From a checkpoint of a small transformer trained on Wikipedia: capped logits, 8375 steps.
Each number is 50 + 15 x the weight over its row's rms, rounded and kept within 0 to 99. Layers, rows and columns count from 0. The size before them is the row's rms in percent of the matrix's.

# q: layer 12 attention query, 96x96, rms 0.121, rows 0-36, columns 48-95
# k: layer 12 attention key, 96x96, rms 0.113, rows 0-36, columns 48-95
# v: layer 12 attention value, 96x96, rms 0.1, rows 0-31, columns 48-95
# o: layer 12 attention output (transposed), 96x96, rms 0.0874, rows 0-31, columns 48-95
q0 105:72 34 54 52 59 31 59 47 45 64 52 51 38 46 02 68 42 40 59 44 29 37 27 54 72 11 52 83 53 53 38 57 62 40 35 62 60 44 67 65 54 30 57 85 57 54 48 43
k0 114:54 52 73 53 44 37 71 64 41 21 51 29 38 64 49 44 64 46 72 49 37 59 17 43 45 00 63 89 46 77 52 31 65 33 61 44 31 21 54 60 55 44 42 60 64 61 47 46
q1 095:77 22 35 46 49 76 60 66 29 42 57 49 35 52 50 58 69 68 50 38 46 54 57 31 27 66 76 29 61 27 50 40 91 26 39 57 34 61 42 29 60 66 66 59 41 54 23 38
k1 104:45 43 52 61 49 45 50 27 40 81 79 42 28 54 56 55 64 79 38 27 50 31 48 41 67 52 50 54 65 23 35 71 87 26 54 38 65 56 54 42 65 43 48 58 41 48 40 60
q2 103:63 69 55 37 38 52 39 46 53 42 37 64 42 27 63 64 62 56 28 79 30 55 50 54 46 82 41 80 67 24 54 59 09 54 29 52 52 54 69 48 57 42 54 56 48 55 58 51
k2 098:43 75 48 62 32 39 58 64 63 45 49 25 73 37 48 54 59 76 42 48 55 42 59 67 59 86 65 39 63 05 44 41 33 53 47 42 46 60 68 62 22 45 37 53 47 58 28 58
q3 097:66 45 41 37 56 68 74 45 28 51 71 44 63 71 52 45 83 40 49 63 60 60 65 60 59 35 62 32 51 60 66 41 44 76 18 54 34 47 43 42 44 56 49 41 55 42 58 54
k3 098:46 47 43 51 63 47 75 44 34 35 36 52 74 58 49 39 47 42 41 66 53 46 99 36 40 44 44 23 68 67 48 44 19 27 30 40 56 46 53 38 72 70 50 53 79 31 44 55
q4 103:48 57 36 34 62 44 46 57 57 30 60 33 37 48 65 27 45 19 66 63 53 45 28 57 60 73 48 54 49 89 44 87 57 76 58 42 72 50 43 86 54 64 40 60 73 44 29 48
k4 105:60 31 53 45 54 51 47 60 64 43 64 43 57 29 49 40 56 21 51 75 42 51 18 44 58 66 58 39 55 49 12 65 40 61 35 38 44 16 52 58 53 42 62 42 52 24 75 34
q5 095:31 61 28 17 56 50 53 28 70 63 68 59 37 76 53 47 58 64 61 51 37 42 13 43 55 62 31 67 55 46 54 38 46 37 24 31 29 43 59 48 35 43 65 56 54 67 42 40
k5 097:32 67 49 53 48 66 71 21 63 50 71 56 48 48 68 43 35 62 75 62 69 45 78 34 58 33 62 71 52 56 70 16 68 49 32 53 43 45 49 63 45 52 62 60 62 61 52 40
q6 103:73 69 46 47 74 51 60 69 69 46 34 50 66 36 08 66 55 58 49 87 50 63 36 75 79 45 51 27 25 63 28 69 51 69 46 50 48 45 37 38 53 66 63 52 74 44 51 67
k6 103:62 47 48 38 43 69 55 80 70 61 37 31 59 43 29 60 77 83 46 54 20 56 46 69 71 25 53 04 35 79 21 76 30 64 29 56 54 48 62 46 55 60 42 36 49 42 43 55
q7 102:67 58 48 34 31 39 40 67 73 58 53 48 42 65 13 50 31 49 46 60 32 30 51 66 39 42 41 46 31 41 65 77 46 42 48 31 60 57 32 25 42 49 25 46 21 43 41 34
k7 111:33 43 44 45 36 65 45 41 56 74 64 34 61 70 44 48 45 73 74 62 42 42 49 78 47 70 34 52 27 50 69 60 69 53 70 34 40 44 33 37 34 51 59 79 50 46 65 62
q8 102:46 63 44 38 71 52 57 31 42 69 61 40 30 32 54 51 42 83 46 65 46 38 57 58 32 47 42 51 53 38 40 62 60 52 76 51 30 45 49 41 89 27 53 30 22 37 53 63
k8 095:21 84 37 56 73 55 70 56 36 58 40 78 41 61 59 43 70 68 86 36 71 56 70 45 42 38 51 53 67 52 39 41 95 56 57 42 40 27 27 34 54 89 40 19 54 68 44 34
q9 102:52 65 52 45 44 26 33 37 48 51 48 58 45 22 94 88 41 29 70 73 59 36 68 54 42 61 70 27 66 45 56 66 75 29 34 75 68 58 48 49 58 75 53 65 59 54 67 48
k9 111:86 42 80 53 59 43 41 64 62 71 48 38 69 48 58 92 53 51 64 46 60 56 53 35 50 68 44 61 51 52 33 63 71 32 27 35 60 63 57 76 69 56 48 48 55 49 58 23
q10 110:16 82 33 15 23 56 45 34 58 59 50 37 31 47 39 65 63 68 38 59 59 38 50 53 55 39 58 35 55 65 51 29 37 78 36 68 16 48 40 65 58 50 57 31 19 52 59 56
k10 117:47 64 39 31 20 70 73 45 61 64 50 43 40 62 33 41 25 47 61 53 68 52 33 60 56 47 46 31 70 51 49 51 56 58 61 52 24 51 66 48 59 56 71 51 44 33 48 24
q11 115:77 46 65 68 48 44 42 46 42 39 51 71 45 44 49 40 59 69 33 28 50 74 42 65 67 38 39 72 22 44 40 53 51 62 58 50 29 34 68 65 35 50 55 52 38 37 57 47
k11 101:71 40 59 38 27 40 42 21 14 20 38 24 42 51 58 46 41 84 62 40 60 63 40 39 43 53 50 71 38 50 41 52 38 79 57 41 33 12 48 50 36 54 59 23 48 55 42 44
q12 093:49 48 59 38 54 45 75 58 48 42 78 71 40 57 48 69 42 31 64 35 38 42 63 30 39 49 30 53 41 17 55 70 49 36 58 47 39 53 42 74 62 59 64 44 51 52 41 74
k12 095:38 48 59 39 48 64 62 48 64 32 76 58 34 61 54 44 52 65 47 34 22 27 36 46 74 51 32 66 16 27 76 62 52 30 45 55 71 42 59 53 64 30 69 44 73 47 45 67
q13 097:72 48 42 55 52 37 58 24 74 57 63 43 62 44 56 46 41 33 35 65 34 58 47 19 30 54 47 51 42 57 58 32 69 56 30 54 23 31 67 49 63 43 75 79 30 48 54 63
k13 103:51 51 67 67 18 52 37 39 58 64 54 61 76 54 72 49 43 44 33 34 26 66 57 48 42 14 30 36 55 41 78 67 49 55 49 56 18 29 54 48 38 19 81 74 35 57 44 55
q14 106:57 59 63 46 38 55 54 60 32 34 58 44 25 63 68 78 20 49 55 56 72 39 72 62 46 49 57 45 60 71 67 59 50 66 24 38 55 53 31 36 60 49 27 40 68 40 70 75
k14 103:57 26 59 29 67 62 60 65 48 24 41 17 35 71 27 81 51 61 30 70 48 39 59 54 41 51 36 39 58 29 40 59 60 44 27 61 75 57 48 57 59 41 54 25 62 28 64 93
q15 099:38 50 69 60 41 58 20 61 52 39 46 65 33 39 29 48 57 69 62 39 39 75 44 38 56 66 50 72 26 32 49 47 52 56 66 63 62 53 45 73 48 64 40 44 30 32 46 56
k15 103:35 64 62 47 32 56 22 54 50 17 40 89 41 42 55 47 61 57 78 29 57 57 41 39 57 57 57 68 20 54 45 32 53 53 55 40 63 53 75 61 43 58 48 48 22 38 39 60
q16 086:39 42 87 88 63 44 31 66 51 48 28 52 39 58 67 64 37 56 34 13 40 63 59 51 39 53 47 55 84 43 64 39 53 60 38 74 26 54 44 58 48 86 34 56 30 34 68 56
k16 100:51 37 54 69 58 51 32 60 29 37 72 61 35 51 33 42 30 45 09 30 49 44 76 53 05 37 44 29 58 42 59 48 47 53 56 42 68 70 50 41 70 45 33 72 44 48 48 52
q17 105:58 86 56 44 52 58 69 75 54 47 57 52 75 43 47 41 62 35 37 85 55 84 61 39 71 54 17 38 43 57 52 44 35 38 64 33 54 60 73 45 57 60 61 54 38 43 21 58
k17 115:15 52 30 50 49 61 28 66 52 40 56 58 46 49 30 37 63 27 79 75 45 53 61 60 65 72 60 49 56 79 42 45 43 48 32 63 47 51 42 12 60 57 49 72 50 55 45 46
q18 098:62 68 60 28 68 53 29 54 32 45 80 35 54 53 57 83 26 59 64 63 57 50 60 54 65 66 46 83 58 40 14 47 44 51 64 65 22 39 67 54 36 37 45 50 44 48 65 38
k18 108:61 58 25 19 35 56 27 60 38 36 34 42 38 44 42 56 53 27 30 56 52 57 52 41 49 58 57 73 36 43 64 56 29 45 50 55 28 41 53 69 61 49 55 11 77 54 61 41
q19 101:35 40 38 72 66 59 56 54 50 50 33 33 70 50 74 53 50 48 72 61 35 49 24 61 37 27 36 58 64 65 38 57 26 66 61 33 59 52 56 67 68 71 44 51 55 64 29 41
k19 115:35 44 32 73 84 51 56 49 69 43 45 63 47 38 61 25 50 50 70 69 58 47 44 52 19 28 72 40 58 59 43 61 09 59 47 43 49 52 47 76 58 27 47 54 45 42 72 38
q20 111:55 33 62 56 54 43 59 49 64 66 40 36 55 67 42 73 53 47 74 65 50 42 31 43 48 49 39 32 34 53 41 51 66 52 54 59 65 61 80 50 41 39 73 62 62 49 57 32
k20 108:48 37 40 52 55 34 57 44 83 69 50 56 55 48 61 69 54 26 37 50 43 35 75 63 67 61 66 39 41 71 52 62 60 51 62 53 30 19 56 42 55 30 51 67 45 59 37 20
q21 108:66 36 34 49 39 79 35 38 55 41 73 65 47 44 43 42 41 75 62 35 60 53 52 61 64 48 58 70 43 67 10 37 50 79 61 40 40 57 35 33 65 83 60 15 87 57 57 32
k21 109:67 44 22 41 52 59 63 46 37 38 54 49 35 41 51 62 57 61 50 44 65 62 57 53 77 36 56 69 53 33 16 23 24 76 91 52 49 72 46 38 60 73 54 19 70 27 55 49
q22 117:64 34 54 50 69 71 61 43 53 52 48 43 39 45 49 50 86 71 38 49 55 33 42 45 64 60 50 40 21 53 50 50 76 54 20 50 63 44 58 53 77 64 46 69 55 34 25 57
k22 114:59 45 59 69 68 44 69 67 37 80 51 40 40 71 47 38 53 90 59 56 72 42 35 45 56 42 70 36 61 43 42 59 45 43 69 61 32 37 71 48 51 39 44 69 42 49 34 47
q23 109:35 50 55 32 35 69 64 68 49 75 65 95 73 49 71 32 44 80 48 52 51 79 58 16 43 35 53 53 69 43 58 35 47 58 41 46 61 49 60 46 41 74 53 49 62 33 52 38
k23 092:52 63 30 12 47 55 47 51 61 58 54 51 60 27 44 56 47 56 63 44 26 50 72 52 52 31 53 63 64 53 74 22 67 61 56 54 79 83 57 35 31 62 71 33 54 41 42 66
q24 095:46 60 64 52 30 18 61 51 33 60 34 53 49 24 71 47 43 66 44 58 71 31 61 30 41 70 29 32 89 62 64 52 46 50 53 40 52 45 43 53 55 52 46 64 52 64 60 55
k24 109:55 80 91 32 41 50 39 58 64 24 30 21 59 58 48 48 56 62 55 47 53 49 65 28 44 61 61 52 59 67 65 32 65 64 46 64 57 85 50 25 73 34 47 60 42 66 69 46
q25 103:46 49 65 68 54 72 32 78 23 59 56 59 52 61 34 61 54 78 53 64 36 41 41 51 56 42 44 15 45 65 73 59 49 74 63 53 48 33 61 43 52 69 41 53 53 50 58 43
k25 110:67 59 49 46 62 58 62 31 37 53 46 40 40 54 42 45 58 64 64 56 48 40 40 63 37 61 37 52 58 70 67 67 74 99 46 62 49 32 67 49 57 80 27 71 43 51 50 55
q26 108:52 55 29 77 46 32 76 61 58 60 76 46 39 55 62 59 68 80 31 38 56 78 56 44 44 46 75 54 60 42 38 67 36 48 63 51 70 55 57 54 43 59 60 46 23 57 24 49
k26 109:44 58 46 50 65 49 48 46 48 46 68 65 37 56 52 54 87 74 38 35 44 81 41 42 39 61 67 53 85 38 58 71 48 26 30 45 85 62 20 47 48 59 46 53 68 44 32 31
q27 100:32 72 89 51 47 34 61 63 45 47 51 65 68 62 57 74 44 70 77 45 52 36 59 29 45 12 41 58 78 27 29 51 64 52 63 77 35 52 40 61 67 60 48 75 54 44 50 46
k27 101:57 64 69 42 47 65 42 74 93 65 48 55 28 55 46 53 47 38 71 43 42 38 64 34 10 21 50 84 77 64 51 52 44 64 67 50 26 70 39 61 66 52 52 55 46 56 39 49
q28 107:64 55 19 37 43 53 46 63 47 58 53 26 52 31 47 40 93 65 49 53 44 64 32 63 27 47 51 57 43 33 42 44 50 29 32 37 44 88 55 61 36 50 54 44 22 60 26 50
k28 108:61 73 44 67 46 59 51 33 65 73 65 62 73 46 51 52 60 81 54 41 41 54 08 35 73 80 60 88 72 34 58 35 60 52 49 54 47 63 49 36 54 39 75 74 27 58 37 66
q29 100:41 35 38 58 52 42 62 48 16 79 54 56 50 82 87 51 43 56 44 57 54 37 67 47 50 58 34 22 22 53 87 39 64 58 57 46 70 70 49 39 37 34 35 41 80 56 85 35
k29 112:46 54 60 35 61 60 70 54 64 38 50 52 34 46 69 34 47 70 32 67 76 55 61 29 59 87 28 49 36 42 78 18 79 55 28 48 53 61 60 62 54 41 40 58 81 74 69 57
q30 109:86 50 63 50 53 66 30 35 57 42 52 57 29 22 56 51 67 18 00 51 41 57 35 61 44 60 54 56 54 63 22 69 59 75 45 61 31 60 45 29 55 49 38 62 46 80 35 51
k30 100:60 39 34 83 55 33 55 59 44 51 57 76 64 35 49 47 54 51 27 76 57 52 59 52 57 36 50 44 28 44 26 49 76 58 86 39 33 36 52 31 58 58 54 86 27 67 62 61
q31 104:43 28 47 15 56 46 53 70 35 62 33 49 49 24 42 74 55 61 46 33 46 53 62 53 72 59 66 92 48 46 72 34 53 49 84 61 60 48 61 44 33 75 47 59 54 38 50 55
k31 104:37 42 59 09 46 44 53 66 23 60 50 66 52 26 28 72 47 71 53 41 45 50 46 34 76 41 50 70 60 44 64 50 71 45 49 49 69 47 76 50 37 69 48 67 33 37 55 42
v0 095:41 27 73 40 54 83 67 77 62 34 29 43 61 56 82 45 91 53 54 24 46 73 61 45 43 40 43 49 57 45 58 62 47 51 24 54 60 56 48 35 79 62 56 66 76 60 37 64
o0 094:40 40 39 45 63 50 56 73 56 81 55 77 33 67 59 45 50 54 52 77 50 49 65 64 52 67 47 31 70 61 50 27 44 54 79 75 31 25 50 64 36 40 38 33 46 20 68 30
v1 095:42 31 54 67 59 72 54 34 58 43 46 32 39 55 34 67 57 36 29 45 53 60 56 20 38 46 51 67 38 55 23 42 60 36 58 31 58 40 37 47 81 23 53 59 45 31 30 67
o1 099:62 41 50 37 69 39 73 16 51 31 47 44 65 40 54 40 58 56 59 58 37 28 69 39 57 56 40 35 60 66 78 54 33 70 52 55 38 59 67 35 48 53 51 53 31 35 67 44
v2 102:35 28 74 58 71 55 25 49 62 51 75 34 47 39 45 45 45 49 44 51 41 82 53 28 50 54 38 42 49 62 65 46 46 61 23 11 52 53 46 70 65 31 40 32 45 47 67 33
o2 097:48 40 11 56 52 40 76 50 33 44 60 63 46 34 18 73 57 54 39 77 62 59 45 63 68 43 43 58 62 61 37 35 24 50 77 58 38 13 69 46 56 54 63 33 61 80 68 62
v3 094:27 64 50 53 70 14 61 50 48 48 50 48 52 59 56 22 49 60 44 71 52 43 47 29 43 61 69 47 34 67 48 63 49 67 46 22 35 62 50 57 50 46 60 71 50 37 63 54
o3 087:72 40 75 36 53 68 50 73 46 51 20 45 43 63 67 68 41 50 71 44 75 24 78 59 37 48 39 36 35 41 46 57 48 67 63 39 48 64 19 64 55 58 89 39 38 63 39 60
v4 099:57 60 36 66 56 62 47 43 43 57 26 35 70 29 73 34 73 41 59 61 40 17 65 47 24 31 77 52 62 47 45 40 55 59 51 59 60 48 83 42 37 74 26 47 48 14 37 41
o4 100:49 39 65 40 46 47 43 48 43 34 99 49 31 77 47 88 12 40 47 28 44 43 38 59 63 74 36 66 50 28 50 69 51 39 55 57 37 44 51 40 53 53 54 80 50 62 41 61
v5 090:55 78 66 38 69 56 57 39 69 40 42 56 30 29 38 55 35 63 24 19 60 81 40 72 46 57 51 36 38 56 44 10 66 42 39 54 44 46 70 18 71 25 55 49 26 40 35 45
o5 096:31 37 21 50 73 26 33 45 56 55 47 40 60 14 79 56 44 37 40 62 58 35 72 38 73 41 65 36 52 59 71 68 40 51 37 54 50 61 33 33 61 54 30 67 44 82 50 53
v6 094:49 56 43 51 79 62 66 37 32 38 29 30 68 60 30 58 40 30 54 23 67 25 43 78 58 34 23 49 57 66 37 39 54 66 51 46 57 50 43 20 19 55 70 59 54 47 52 67
o6 083:37 42 73 64 66 54 64 43 59 65 55 48 61 56 47 50 68 64 51 80 39 60 20 10 51 44 63 28 57 20 41 71 52 40 58 60 52 13 39 68 51 71 33 55 49 49 44 48
v7 098:41 67 52 43 53 67 62 75 40 52 22 58 24 41 42 62 52 57 38 76 52 43 65 53 66 71 74 32 76 66 56 61 50 50 51 55 54 41 27 61 35 54 67 71 42 59 78 43
o7 094:53 63 46 68 41 56 27 35 53 76 39 45 48 99 15 39 51 26 45 45 45 50 51 68 59 30 77 58 36 52 72 55 34 71 32 48 56 48 47 65 53 34 48 52 54 30 57 37
v8 088:58 34 70 47 56 58 65 50 40 53 50 48 49 46 43 74 51 38 37 47 75 55 50 79 45 32 42 44 52 63 58 46 50 36 47 09 61 77 52 66 42 52 59 60 17 42 71 54
o8 102:19 55 46 56 47 66 47 75 54 60 74 61 49 29 44 56 63 55 55 66 43 45 44 41 88 75 55 50 31 75 58 38 70 53 29 65 27 34 59 38 69 22 48 49 65 67 42 34
v9 084:46 76 55 38 39 31 47 48 60 14 47 75 38 44 29 41 42 33 65 34 19 39 38 41 34 52 38 65 47 59 67 46 50 65 73 34 49 44 61 33 66 35 42 24 48 52 29 48
o9 085:42 28 66 33 48 63 70 51 51 50 56 30 45 49 74 53 62 71 39 66 48 69 91 54 66 61 56 25 63 56 38 67 49 77 28 25 62 76 43 49 59 63 44 66 60 46 42 82
v10 094:38 84 71 63 37 41 59 69 55 35 81 24 42 28 42 34 37 54 29 49 51 52 49 43 70 64 33 52 53 41 66 48 49 42 44 70 77 46 47 48 32 41 44 49 54 62 40 51
o10 087:50 53 47 63 40 30 43 28 54 41 45 57 41 42 45 58 65 52 47 70 46 41 53 35 46 42 45 60 43 44 82 52 40 68 27 32 27 46 50 40 78 43 53 17 58 63 76 59
v11 095:60 56 36 69 85 58 49 43 27 25 61 65 67 35 63 53 48 50 60 62 82 55 51 63 46 43 39 54 71 68 53 72 52 48 64 53 51 52 49 31 34 54 54 20 59 39 45 39
o11 090:37 46 50 34 29 49 28 48 80 45 50 61 48 57 30 66 62 38 40 34 34 56 65 53 37 69 41 47 57 51 55 52 51 37 40 79 64 41 80 64 59 62 38 71 55 46 41 61
v12 089:42 30 52 25 39 62 40 67 46 43 55 55 70 53 47 64 50 68 23 49 67 64 62 28 39 27 34 51 49 42 50 64 32 51 42 84 64 43 22 54 58 71 45 39 36 39 78 68
o12 083:47 62 35 62 21 44 50 27 62 71 35 68 62 53 44 23 43 16 74 54 39 63 15 43 47 59 58 44 49 63 35 43 83 53 48 55 69 45 67 50 29 51 56 42 40 71 26 69
v13 099:93 48 56 53 44 31 35 56 52 57 22 64 34 57 55 25 54 45 53 62 22 37 43 24 39 55 44 71 63 42 25 27 64 54 58 31 53 47 27 47 57 41 49 43 32 68 48 54
o13 096:24 50 42 46 50 65 75 36 56 26 64 74 74 59 62 35 45 47 65 58 68 38 65 60 49 21 43 44 48 27 50 15 20 38 29 38 50 48 77 46 48 63 45 48 61 54 64 57
v14 099:55 47 77 32 58 51 61 71 48 41 66 46 58 46 54 52 43 62 30 45 65 62 28 74 41 42 57 48 62 58 30 19 44 58 65 20 64 45 38 45 77 58 47 52 66 31 50 48
o14 096:69 66 35 62 18 46 40 50 33 78 39 50 51 52 56 64 49 41 24 52 46 74 55 57 62 60 31 43 20 42 61 65 57 42 69 88 26 52 68 48 50 54 62 44 62 30 62 47
v15 101:41 82 52 61 45 50 56 72 65 65 69 53 38 77 12 59 59 54 56 81 53 30 27 38 57 60 68 63 46 34 51 70 57 41 86 69 52 40 59 35 75 53 77 54 53 66 53 46
o15 091:60 12 37 55 59 67 46 63 69 20 51 50 41 78 52 34 73 66 40 42 39 33 59 46 46 42 42 50 55 47 55 38 60 25 46 39 79 52 52 54 49 51 47 48 38 32 57 72
v16 094:58 65 58 47 50 46 62 51 34 57 44 20 31 47 52 28 51 51 59 43 40 66 52 36 34 51 21 46 43 57 30 56 57 23 26 39 46 46 99 39 60 55 23 47 79 53 33 56
o16 094:30 23 40 39 36 69 44 50 71 43 55 47 64 29 43 63 47 66 49 48 67 51 59 34 42 32 41 49 60 76 62 30 43 74 62 28 39 68 20 38 51 27 44 45 41 41 46 57
v17 095:69 41 40 44 47 27 62 44 51 74 37 55 59 31 43 65 23 56 58 60 39 69 41 41 89 48 72 48 49 64 36 29 67 56 35 79 65 47 53 42 41 29 77 48 30 46 41 63
o17 094:79 68 18 36 69 65 61 42 71 28 42 46 26 56 66 51 58 59 50 38 64 55 33 39 43 67 72 57 36 41 50 70 38 50 68 46 47 79 30 76 37 31 46 28 51 67 61 33
v18 096:33 61 66 51 54 33 52 45 59 41 24 76 50 37 63 41 49 55 49 34 47 77 39 85 43 36 26 44 53 43 56 86 53 44 39 16 56 54 57 71 36 26 48 30 63 48 22 28
o18 095:54 59 82 35 71 51 63 45 45 57 62 44 42 21 61 48 42 54 29 59 34 61 48 51 61 31 29 53 46 54 46 10 52 50 39 42 40 79 14 22 34 40 38 50 60 55 57 72
v19 095:74 52 60 52 42 73 76 49 68 37 45 65 63 42 39 56 57 58 37 73 63 73 43 55 69 39 62 51 60 41 65 73 60 35 14 29 34 37 43 76 44 56 65 48 45 18 30 49
o19 094:30 72 28 51 45 35 31 60 40 61 53 55 45 32 45 76 73 19 34 22 48 66 61 61 35 80 40 42 52 54 44 55 32 77 48 64 67 58 41 24 37 52 50 75 33 59 63 64
v20 088:64 48 55 42 63 00 49 55 46 62 34 20 62 65 43 50 81 56 35 38 56 68 46 36 65 42 26 47 58 91 39 45 33 76 45 58 31 51 44 66 56 22 39 33 55 70 58 31
o20 092:63 55 43 65 43 75 75 41 48 55 62 61 71 35 39 29 64 50 51 62 59 65 60 28 61 79 61 46 39 16 51 17 63 31 48 45 69 58 48 44 68 64 54 53 38 18 44 47
v21 093:66 67 69 38 42 34 28 51 35 42 51 52 42 59 49 60 30 43 42 40 46 67 48 11 58 47 29 37 65 42 44 62 52 08 33 28 37 54 59 40 24 71 28 42 48 25 82 81
o21 085:64 39 56 33 56 58 64 45 53 62 53 59 71 29 32 64 69 59 14 37 33 32 41 36 40 50 57 47 37 49 55 31 60 71 53 51 40 32 56 55 67 57 45 51 57 50 24 60
v22 089:38 52 52 57 40 66 67 47 62 71 52 48 46 74 91 50 55 55 71 60 62 39 54 34 60 45 68 33 57 35 23 47 45 53 31 80 47 40 46 62 35 82 58 56 67 59 37 46
o22 089:61 55 40 26 53 40 39 47 31 46 35 74 38 89 17 49 76 61 19 35 55 35 69 60 33 55 71 61 39 53 46 51 16 33 62 39 53 54 56 42 52 37 57 46 21 27 50 46
v23 100:34 28 44 46 33 44 21 60 65 41 38 22 69 63 50 48 72 58 45 43 50 24 80 27 65 40 62 68 52 23 43 66 33 70 61 28 53 43 68 38 43 32 49 49 34 57 56 77
o23 096:49 53 55 60 61 36 46 39 34 27 28 43 32 40 52 43 46 44 72 47 49 52 51 32 56 93 37 47 56 49 64 43 41 43 47 26 59 28 54 44 37 82 60 66 62 23 62 41
v24 083:54 44 43 53 65 78 77 57 41 55 45 47 53 50 66 62 33 58 56 54 32 77 67 67 53 36 51 50 68 51 34 48 72 32 43 67 48 61 39 34 16 49 25 41 53 21 66 55
o24 086:55 60 43 54 45 51 47 52 34 72 60 67 40 33 37 56 79 48 56 36 63 58 29 31 50 33 82 63 55 33 53 34 52 39 67 53 63 33 49 79 43 45 40 53 48 35 26 43
v25 095:61 48 63 62 47 57 32 36 37 81 52 41 49 50 75 48 42 53 50 56 71 78 52 38 53 44 32 76 66 49 48 33 17 60 68 87 74 47 63 26 41 84 33 48 61 50 48 58
o25 095:54 75 40 30 36 33 62 65 46 50 59 45 31 61 74 31 29 65 43 34 41 40 35 48 35 57 47 52 37 47 45 77 82 36 52 29 29 40 83 79 48 19 38 49 56 50 58 49
v26 089:45 38 53 42 52 27 36 53 76 58 24 58 43 48 23 30 35 77 52 56 59 54 39 64 46 51 28 44 61 61 26 58 46 43 55 52 47 66 53 52 38 20 57 58 61 51 53 47
o26 090:45 60 31 61 35 62 81 41 24 51 66 57 56 45 55 69 41 25 48 56 67 61 49 59 72 56 41 30 42 62 52 48 66 67 36 49 40 27 25 67 62 79 33 40 42 43 61 54
v27 087:48 81 41 44 59 56 42 58 54 51 43 51 66 50 35 74 83 55 48 65 53 25 33 30 47 54 07 28 38 43 51 30 67 57 28 42 64 53 59 58 47 58 45 42 69 58 34 52
o27 095:37 25 59 50 60 47 44 56 62 35 65 57 61 40 67 51 61 45 47 28 54 52 52 58 45 21 68 46 52 68 48 76 36 38 49 48 51 38 35 61 50 67 60 63 48 22 64 34
v28 092:59 66 69 45 44 47 52 37 49 50 50 57 45 73 45 54 41 63 64 54 55 31 38 72 42 43 55 57 42 52 65 50 59 47 37 37 43 60 45 36 49 25 28 52 60 61 44 80
o28 097:43 43 42 84 82 43 32 38 50 55 52 56 56 42 71 82 79 38 24 47 28 74 63 47 68 35 64 56 36 67 56 53 56 45 52 34 71 57 72 53 34 48 66 59 43 36 49 50
v29 090:55 62 79 37 39 59 47 70 61 61 58 79 29 44 43 45 64 55 34 59 61 35 55 22 58 58 04 66 42 47 61 20 54 54 40 59 70 40 50 34 45 57 75 55 58 59 77 60
o29 100:58 27 46 38 50 67 61 55 59 11 60 57 62 57 57 49 60 24 63 46 56 65 66 49 53 20 75 44 66 71 09 62 48 37 52 33 21 52 62 58 62 72 49 64 47 40 31 48
v30 094:54 59 53 33 55 23 53 68 70 46 41 56 55 52 39 49 45 56 50 62 18 54 45 36 64 61 70 47 60 48 16 46 32 51 48 52 74 61 28 52 06 75 38 37 48 24 45 57
o30 091:71 40 49 49 32 25 66 30 37 71 44 55 64 59 51 38 84 24 56 60 52 74 41 52 49 53 53 43 46 36 40 61 62 44 74 41 26 23 46 59 54 16 30 79 41 35 69 52
v31 084:55 51 54 18 29 49 62 43 45 64 49 41 21 52 42 63 68 49 59 46 28 10 34 86 77 50 58 46 38 67 35 55 46 31 59 61 55 39 50 40 51 40 38 59 52 22 84 62
o31 092:39 45 58 38 46 57 35 49 57 49 69 60 48 65 80 44 63 33 39 40 66 61 44 50 31 56 72 80 82 63 54 70 58 44 60 40 37 60 68 70 43 31 75 36 46 68 28 43
q32 112:55 64 35 58 54 62 47 56 36 42 94 43 83 53 33 65 45 69 43 57 44 60 45 69 56 62 59 74 55 70 40 51 39 47 67 43 46 51 52 63 30 65 53 14 62 45 43 00
k32 114:52 50 33 70 86 71 41 54 35 61 47 33 42 30 48 33 49 44 36 36 49 56 65 74 52 66 68 45 48 37 36 64 26 42 31 47 33 71 79 56 50 44 62 03 58 45 48 34
q33 092:60 65 45 24 45 62 53 72 22 40 55 52 42 64 48 50 27 27 56 32 44 17 48 40 69 60 46 36 60 40 69 54 70 44 41 52 48 30 36 78 45 38 19 56 72 28 49 77
k33 103:49 49 35 23 42 60 50 58 54 61 57 36 42 85 36 39 26 38 77 35 43 21 43 43 63 52 37 54 39 29 57 55 46 09 75 28 30 48 78 56 40 35 47 50 55 67 54 64
q34 110:52 47 61 61 49 64 39 68 24 66 66 41 23 47 62 86 55 64 65 47 43 29 37 47 45 68 43 22 53 73 55 46 64 53 35 66 55 34 66 64 67 65 28 46 67 62 70 36
k34 111:29 63 42 49 63 51 50 49 46 48 54 34 36 48 75 29 31 85 57 29 47 43 45 57 41 74 46 46 55 71 69 60 78 63 47 64 55 37 58 81 60 60 44 24 70 33 55 58
q35 103:42 52 41 50 91 55 53 56 51 69 45 39 49 72 53 45 26 46 57 49 71 41 52 61 59 45 61 43 42 80 66 59 35 57 39 30 78 70 49 29 33 56 80 49 59 38 61 71
k35 107:59 39 36 46 89 45 75 49 28 21 68 34 74 56 65 66 64 33 38 60 50 41 20 43 58 75 52 42 39 56 59 83 62 37 43 65 69 64 38 53 63 62 20 39 60 46 63 53
q36 105:77 52 41 47 77 58 75 48 54 38 29 40 44 59 51 00 73 54 34 53 75 61 52 50 42 52 48 19 53 65 38 61 40 63 40 50 51 40 83 68 59 63 66 68 50 64 36 59
k36 106:50 64 58 56 45 57 45 44 41 13 53 40 68 57 52 52 50 86 39 69 51 66 23 36 49 47 51 43 43 66 41 67 42 46 37 45 24 55 48 39 62 59 67 55 59 75 68 56